config.toml
hidden_size = 160
vocab_size = 2048
hidden_act = "gelu"
attn_scale = 0.177
init_std_o = 0.00571
optimizer = "soap_variant"
beta2 = 0.99
weight_decay = 0.028
schedule = "cos"
final_lr_fraction = 0.1
max_seq_len = 256
train_tokens = 490700000
Each number is 128 + 24 x the weight over its row's rms, rounded and kept within 0 to 255. Layers, rows and columns count from 0. Numbers have three digits each. The size before them is the row's rms in percent of the matrix's.

# v: layer 20 attention value, 160x160, rms 0.294, rows 159, columns 80-159
# o: layer 20 attention output (transposed), 160x160, rms 0.272, rows 159, columns 80-159
# up: layer 20 MLP up, 640x160, rms 0.267, rows 0-36, columns 80-159
# down: layer 20 MLP down (transposed), 640x160, rms 0.293, rows 0-36, columns 80-159
v159 117:115162121107118144093157114124160108155096137104099107170165145140148118139137111129077137086103106125135136152140126069116125136124086152117110126130115166131151114110110106095185118143136139109099109154124129080109133139105107136179123153
o159 111:116169132082158135145136107145126101115116112134146140126162157133152134110123121135110159085116099141154135105129066105146176119176133123109098117144107100135101147132136116129113156170108144152151162146151152114135155161132152154103134110
up0 102:124124098110097114140113127151105161145088150111104091138155114114140135133118157154130149103121088130127127134133105142087131123105141110127169154124156094070120126136109139097135142124152158104071135104111131125116116127129144133182160148
down0 106:093125120114147114121142115139100079123114146165158140144140151124143128108150140162130177168108132098085156128146124131115109141127133171164156137142136111166129133129169117086131117103123146146127157106154108131173056127138100170094154126
up1 103:119142143131149107111139155145132106124163123092106114088159115145126122118131119134150091145117148145146147122126131141118148142124125121105111106133108125140128089132192123124122153119149104119156185141155105133112152142080133127097098108
down1 100:118108159154149148086145085129148177105161140174134120132121128094078122144139152118088150166118106118130155163154119105128111107135130126154180147180129138115133157138128140117093090113070139150108135112144145155077106108120132116113111139
up2 103:157108163105117117124074115088174102144131141085120156119119150136153110131098120141172101128139132081130100141117120123134113148137130096156113152158112179143154101129152163133115139169133132144108135145142135176074121122138091133051115106
down2 107:137144123139087162133143172157138101164133111091083124121127123199076114149140141103100128119114113124159141136115122103133098132112152103099105099125142098173102120112122115136106152144086167152136128133106148105166119165160117135134135142
up3 095:130123129127166109122105103189120121164153096135115146129157128118136105115144135115100120145169108084144138112091167122071122129130112107144096099171144106160092100133129124150082125163134098093102157130100141134139149181146114139144137118
down3 096:109092141103101132102106125070148132127128123172148124117121156104112140098102144158139110127146098130108150091147120160124097137118180133140146125108121131153129141105077137133157128146095121136117112150125082108119144104129133113093123147
up4 105:154132140144107114103114145154096127096144121143098171149119121133121149087097148130134069173135135102094122150077158133171157108126126113148101111156117123090078110097086076116122128174135108124107119140125106152095165165113093141114127191
down4 095:083128116118133127153134133141141064137124153137127126149111107077136141123160108122113104109137151176125128114137108119118161137096129107112131126114129120137190124136148138114125112086131154076111123072135162109164129093157098120124109097
up5 105:072133129121147111089140123177120136134123131119103161103131080156137138149172130109189145121132135168155132127127156146102134163159115111103162131143117085134101112163126125100095138109132130130145159127109117148158129094137147136134149151
down5 106:158147089116113120160076116093136129158114150153121084129164115143107118108120152169116119111127145109172119157104119121090187133148152111144099169159154161117119143137111094140106098097120103123127136111135115148165106106124133104131128110
up6 100:124140102142096144112141127166136131158141153097108161108122135102193119124103151131093094147150135104112089154126090117120168096144113121113116158126148135114153124117117106137155168090138144104144100122106137126132105111107133146170155096
down6 108:108126125152098086091173111123131103081112142118102153149124148171102145125138156102163168114103113161143119138138150154105117134162148124141110120145122106140146127127100119145090155094172157153128127164130140122118145123113152083153126147
up7 093:133157113106081107147142145098102168140159079128125157117110184112125099107151073150103118114125120124121148112141154093163122073100126132074120175104077119148162126126091143145155122101137136109123129135114169146160139160181139150154132177
down7 086:144108156127177137104125174128145136133166138091153117172163109154135146133094167146140138132096117133129107116140072181105085149160143161107119092104145135128156132140136119132125155109130138143117127110154107106102135119124100121126092145
up8 098:114146130171088072123136132124152106100123125127143120156155131129120142121116138104150137122126106158160113112138111157139117144160131137162113111165126095114155120097121135175109070135116125141106189148150135131146143094172168140118149112
down8 102:132135112125166086138132112127116077146168089135129150121102130145128138113118082125131122142134149104145166127145141064146144152085098145074152099091090161155109113106094097109143158130145126077110131133117133087154153128118090116131147122
up9 099:144115087088142099119114091134103124112146103128129106130121122131141175136162137134147154117155146136100147120117138125166140145110110143132121149121137133145163107098137088148107178112115128125141114163122084114135111166109109087129129136
down9 101:157131153088125118139157110122124135106167188092136158131136121128168136107087136111116155155176145111183115131159128160099128143106181166159153120100158115106123123122107159136185115121149129140156147109127113146071130097120112166175148100
up10 094:139098096140142144134094106124152089088118122103140117081116099149153139136126139136132095134137149104076115188118142131155139131121141154168120136133113163138146138065113152138149135098151154188114147170133153143090113097123124172118110183
down10 088:148137154136129154158148104155113076080114121120156088130100158098122116151132144112147126126102119132166093117140124125131140152167121116105108180107127119109153120161149156125171145099135172165127147077132115088148159188169140110152114107
up11 097:132106115150169145107099096133087151122140150145146139121084124097140163138130155117133110139117116152110125070108186140157109140138084133140120146127111166119104137094086079124139150130135115131081108104103102149141094144109126136128119107
down11 102:118146137131085152156185111133142113148143163160141161163115162118147147121131123159126110111154147130136133105156111076093152166103101124126084166080137090117151104097143154143101163122144130117131160094165143088118112121156126160097120137
up12 095:087137111147131082105175145131133125128122129083148123148122112138101131107127140116154106143139184105108129174112156133107110118113160097183121112098101129166138105143123137134123135128101149099177130148144105103141121168117145117131111097
down12 096:103133180123176146145095095129175128115109124139113153109132129135111172118106126110079161095152084094082107125174157145116111121151120125163139107132085128109111176144083166132114137141101172134115123128103056123135097145149136132119106106
up13 098:120133155144166118105115094118113127140130141143084138152158108142137096136124161129114138096111114137131124140129089126146124132151149076105141108155108139107130140121197167124143139134068130100137110142168169139151147076155130133094135110
down13 096:127120109154126137112103148140100136117146156118153127110137161134129118148118138093144126108139127114089124154131087119058236138116144090132130131126104141121117161124064106125157141140139121120128082159123096139123157124185115113118160164
up14 106:138135106155135137121103134121099101134083136109128165075161122129123146109140132119104112156094086128118138121089120119136122112124116125157128139099137116137116076127090148124122140126111151133086138144124139126094180125137149105142155180
down14 114:123126109169142099132126158110145126116106166105155170152151136096136159099105167111156144114107110098133115089156105109099119072139129124133149110115146141113129153141095178135109145100115138112112123169091107116133100099121124114158127149
up15 108:122156075120112098134112096109154138116122119121086089143108168084144165101133122125103165115121133100121138078121160150094125121148157191080125113128075150117136131103146105164127149149104182180132088141104108107106128083134123118108146129
down15 102:162130121162099140111108183146105105128129150091120155122179137108124122147162139133096141151176138172101161115190167179135103138169142131121096163136086104138122131114100108109120118135115131139125105110091108102109111110133102112153125161
up16 100:115162071099132151137174110127114180101131113161114113146128126143157122081140085126173150145200161115081114109131155095091119168169095134157127098145161127146073124133143156137144141115180145164108160090121135105137138150149146159137158116
down16 093:114162138148156120124099114115126179130147135105146151132087128115098137129159142110150141158078116100117109166114116154131146108155139140127138150137162124137105122160130099154113101150117157176090157134121161130120099182099115152145159076
up17 096:098149093179102118109143123121120151109104074153143124141128158115166119153160112094144112151097128079134115121126135140113144157144135159144120144086078137098139148148113101098105104132130132128119135142129125087125140149152116152116132129
down17 101:145157139131148156165130126139124121109156151128121156154088153139101150162153115114128127134113131166141177138099160137176116097181090100145147155118109085149127131134100128102125090078122111141165095110157155114118119158085116094117098139
up18 096:106135167116111158144123168167138075166139095140141158131118108112138123109122128114111114183154116082175147124110083131090138159107124122169107171146161113180138112122141130154156125108066081141122100124120091134060108117113113165090170112
down18 097:151158148109142102134143137163097118123153138159182147097149167152110099127142099138158115117109135124117096150148140135160118100154098153123182125109144096154125117113147128132097136134138170114088156136104106096082103140130087106127105122
up19 092:140142114146140149147117099138150104184106087121108101154150119145133148095141094129086165134148154118116119125119140138154169143135107151176137127157118115103138127162109133120099143117133126123137106124088076101136145115153120089098113142
down19 085:135093125089117088110157141172137099119134160111116152082118106122164135094138100104114099161128162169122108150118073117120220091146128083096118113146117131127112108134162171137138171136130150129139129117139156144154137145127131106159126131
up20 090:130169114165167144181173127088106131114121123124155119118152169106109107139147110162121140110132173102137110112109142125210132129117135140154132156128135120133117126102175133096092133138148146173132160145137130096115163124108099126137110127
down20 093:141084114125158136129146112116162102090118085121100134110142099149132138137148134100098148113125104121077108166161103132148141144151125148110125109094132152116109114067107117144095094097116120118102146134114146124092134102143104104118068115
up21 099:166065143105139130140159146114152120136097111127168098142127148126120126123126120119086100109137133107113149142123159145182112116110140134104153139103127140127136137126177141128152136116090127112145109139095121135096124151114117147093103085
down21 108:132128131107157156142143130146136141119127150127172151098109139178153131082137097176138159129101135149147090158136057134101145142132083116159141126120149128176139138091132122175090089044117106099125140109117075111108103122110110116114146113
up22 100:123113155133160104138122128109108139178156091136139121140105168175112119092131120146102142099111112115151120155153129118137151092083089178137132131144142119088084113106102123166118117147155160133128126112134142161102106101142126111118112178
down22 101:100123125138143098120114148097157137067134119117132153127067113177116143158116143147159084098089081139126143057109154110077116142121157134114166100114118152120097122125173106096126103143090108140112130124109139138109119144096122130096177118
up23 096:081133153126156164132129112111155112116104169111143146167124144081180102157150142118095121117143092135118137114145100178127145143133120077122088101152103116116128091088141138133132188099136141139145113125073116138117125120121151155111106123
down23 091:124133107133140110110078097136086092145100125100099108125125102121144115116143123145146124105130148124136146148122085111170171134106103132144136140124119089113153154102132116144134126144134137128079061175124192096163136132112119160191142112
up24 099:141152144150128061107099147154123092169095156123172133068181114140163120125113103127140077160097134144146121103106134150101113155112125156142111141129110124139118143128120146112097155118156125116075133150125176168107144138135157100129099101
down24 093:154135108084142160130120141099156142137094122104093113114137124121118154129130165121089140081123165134150163111148138142130071106133168076134123142163183171091145114172134117136149125142120137142117145129100115138104123114129132152106156121
up25 094:151116161140166069105113147128141130112145126125127109071107118120177143127169145093130118129131133109150134130142132122120111134140165112122140109148143082152147083091105102134088119081080103103145175124108127127154166105106136138133108128
down25 094:129092131139179103165138105125123114163144154121108135133106165138153125129083153156129111133129132126145115119099113141181082105116115129167089117118130124125094098135118053131158118117182114105131190103087126074129091117139112138119128124
up26 105:130132111142121131095093136121092144162142127138111110122145112166079136092151138150120158138100133164112080122143127132151086140080181124139090175115149102111137090117117123104129175123127174119114136119108148109111081173117155130147138102
down26 107:123134158121138127097132099138165153082103107101117117129151163166150091108089107111116120126160150149168121083141087139121134128130094125097147119121166102153140103093094111068134137131125112105114112131129116106085123119138162123120126146
up27 107:136134145134112117125106179128120103125147147114122132122133082165183140136119139139140149164107146165139097145130112114132115147161094133081060102150150089135144184105159111115151108118151123133114153130105086126126147130147113131130141148
down27 096:137116138123136106126138139116100160107114122151162131133077105083112147141163116110073104152127110084114138131144122142158110150126117143108135150124138145114099145153131122178102115101131131121152168153154108115138125130134107129131155121
up28 092:128161132132132082074146080080142094126131136174134141102116113140188171114165141093170150107108149112120135168103135154077126156085115164117139113139101103124157106120122111132122132164181132136102182083099136145108130125129133139130158121
down28 089:106104110132115132113124106093157137121137156143139151149128122131150111084121088146131141152097071171132095163108158151126103118133110112144137132087117112136119213158118104118139144083137168120169122087128108156136131119126122126162135126
up29 100:102122089128123132120102162148119089140136136138127122154107168118130143173170087117134121109089129091123141094143178137152103124164125108123123107119079117155147131106159145086105129120157141164132132097108097127122161154197122167152105143
down29 094:087105093142153096137147145116081143115141150130127128162128131110091094105112144110097157060121154156138142138121173122130140109158095150125167135142183109066117152145160117094127188103100102090128120150113156076128089110107148138144133132
up30 102:145120112129116097113114080121105152103141113091124129144151130138201092154108154116133101174112127091134185127141125149110103153093139129132154067117108120122116127112102148147114094131093098072123130141138088110146146150164097131147116158
down30 101:107132128093093139104099157122127161157139107132154073154153114179133091136121135142132083156126107104129117106147149129118124103132161131129131131140175092125136114110129102137107127118139093124124146107122130134118133109102095153121147129
up31 098:082140101136120095146172114111118117124149162115140112156133103148126138118160119187137165127135134090099106125138079094127168144097128111103112132091115141130124138104125147113127142118119147140144149156112093110115131143115086146157162132
down31 103:138144097152108149158150172114142129075121151122124099194098130170118118156155134151136142107119140116142133138145160111089160115131163172137147127153117109084164123150132173097111141111175173100132142123154106130127111106131148126098143141
up32 096:128122095125084120130173165133166105149160101169098120153078124139148142136156128145103174138088161118144116124122135106160166121134129139088149153141121116133156114158103113109148141136116162128192119087151117106106115119149099124182103137
down32 097:097129108134051148109148141147154117145136132135132121126147119180133097110118088119127142106122110124142121093108152142108185151124108151109097113130162101117136112123134151124108131105103126126151176150124164116132110130171119142172092136
up33 098:086142126114184109115153167109136130145081120099139141131102113114166080136154158167133135100114145115130099134122140140150142103135161177135136146107100122104146181173135135092123126087174152117121091111148112128101159114116147130096101097
down33 105:125127155125102076132143098172116146160122115160135084130158137113121149152113127105108087139144160152140108129130149150116136141156112190143149140152167120170152094109143129131124174133124127107160092089129152132145130151155119092112133145
up34 104:137138135110134135180096087090108103107122123106145147158114144123113157179110124122112167089098115121089101135131145116107121153141107104111168140142130109137154078124129128124124120111128168143170109105136106133129179127114129096141155162
down34 101:109142191123128134103132169152131123127142148141129122097137125084132119122148101118115142106142130124124158204113101126132121113165109120168112125097149133183078077117150136090124113129096115108106154155113121134136154132112139153085125115
up35 104:158118135132120122120125140134147146108134119140132150101126110108120123160138155118078133117134142175124154145143112154157137189110138161122144161104109106081093126130127121156096176071132140129129155106108100173123110167159109154102102156
down35 099:156122151132148111145100150135141144141136107130095128092113158140128147107084095121118138147165069138130136103101154120132130113133139105126134138165143170141099100093095137113135143162132164092109123121145139133168180093153125116122150096
up36 108:147118098102113120119124149132140106102130089151138135152171128116130178141165121124122119131128115121149136110148133136128118134122115140133146113114117112145104107140143101107096161134101124149117130103192133134134134110130099153134142105
down36 108:097128120111094128132120098136111095107145145093117162086112131093123125137135133137145151153145092093131134118140102121094139123137131161065133098134127140178101138209131127148099131143150100120132133107177113114142143103148135154144152124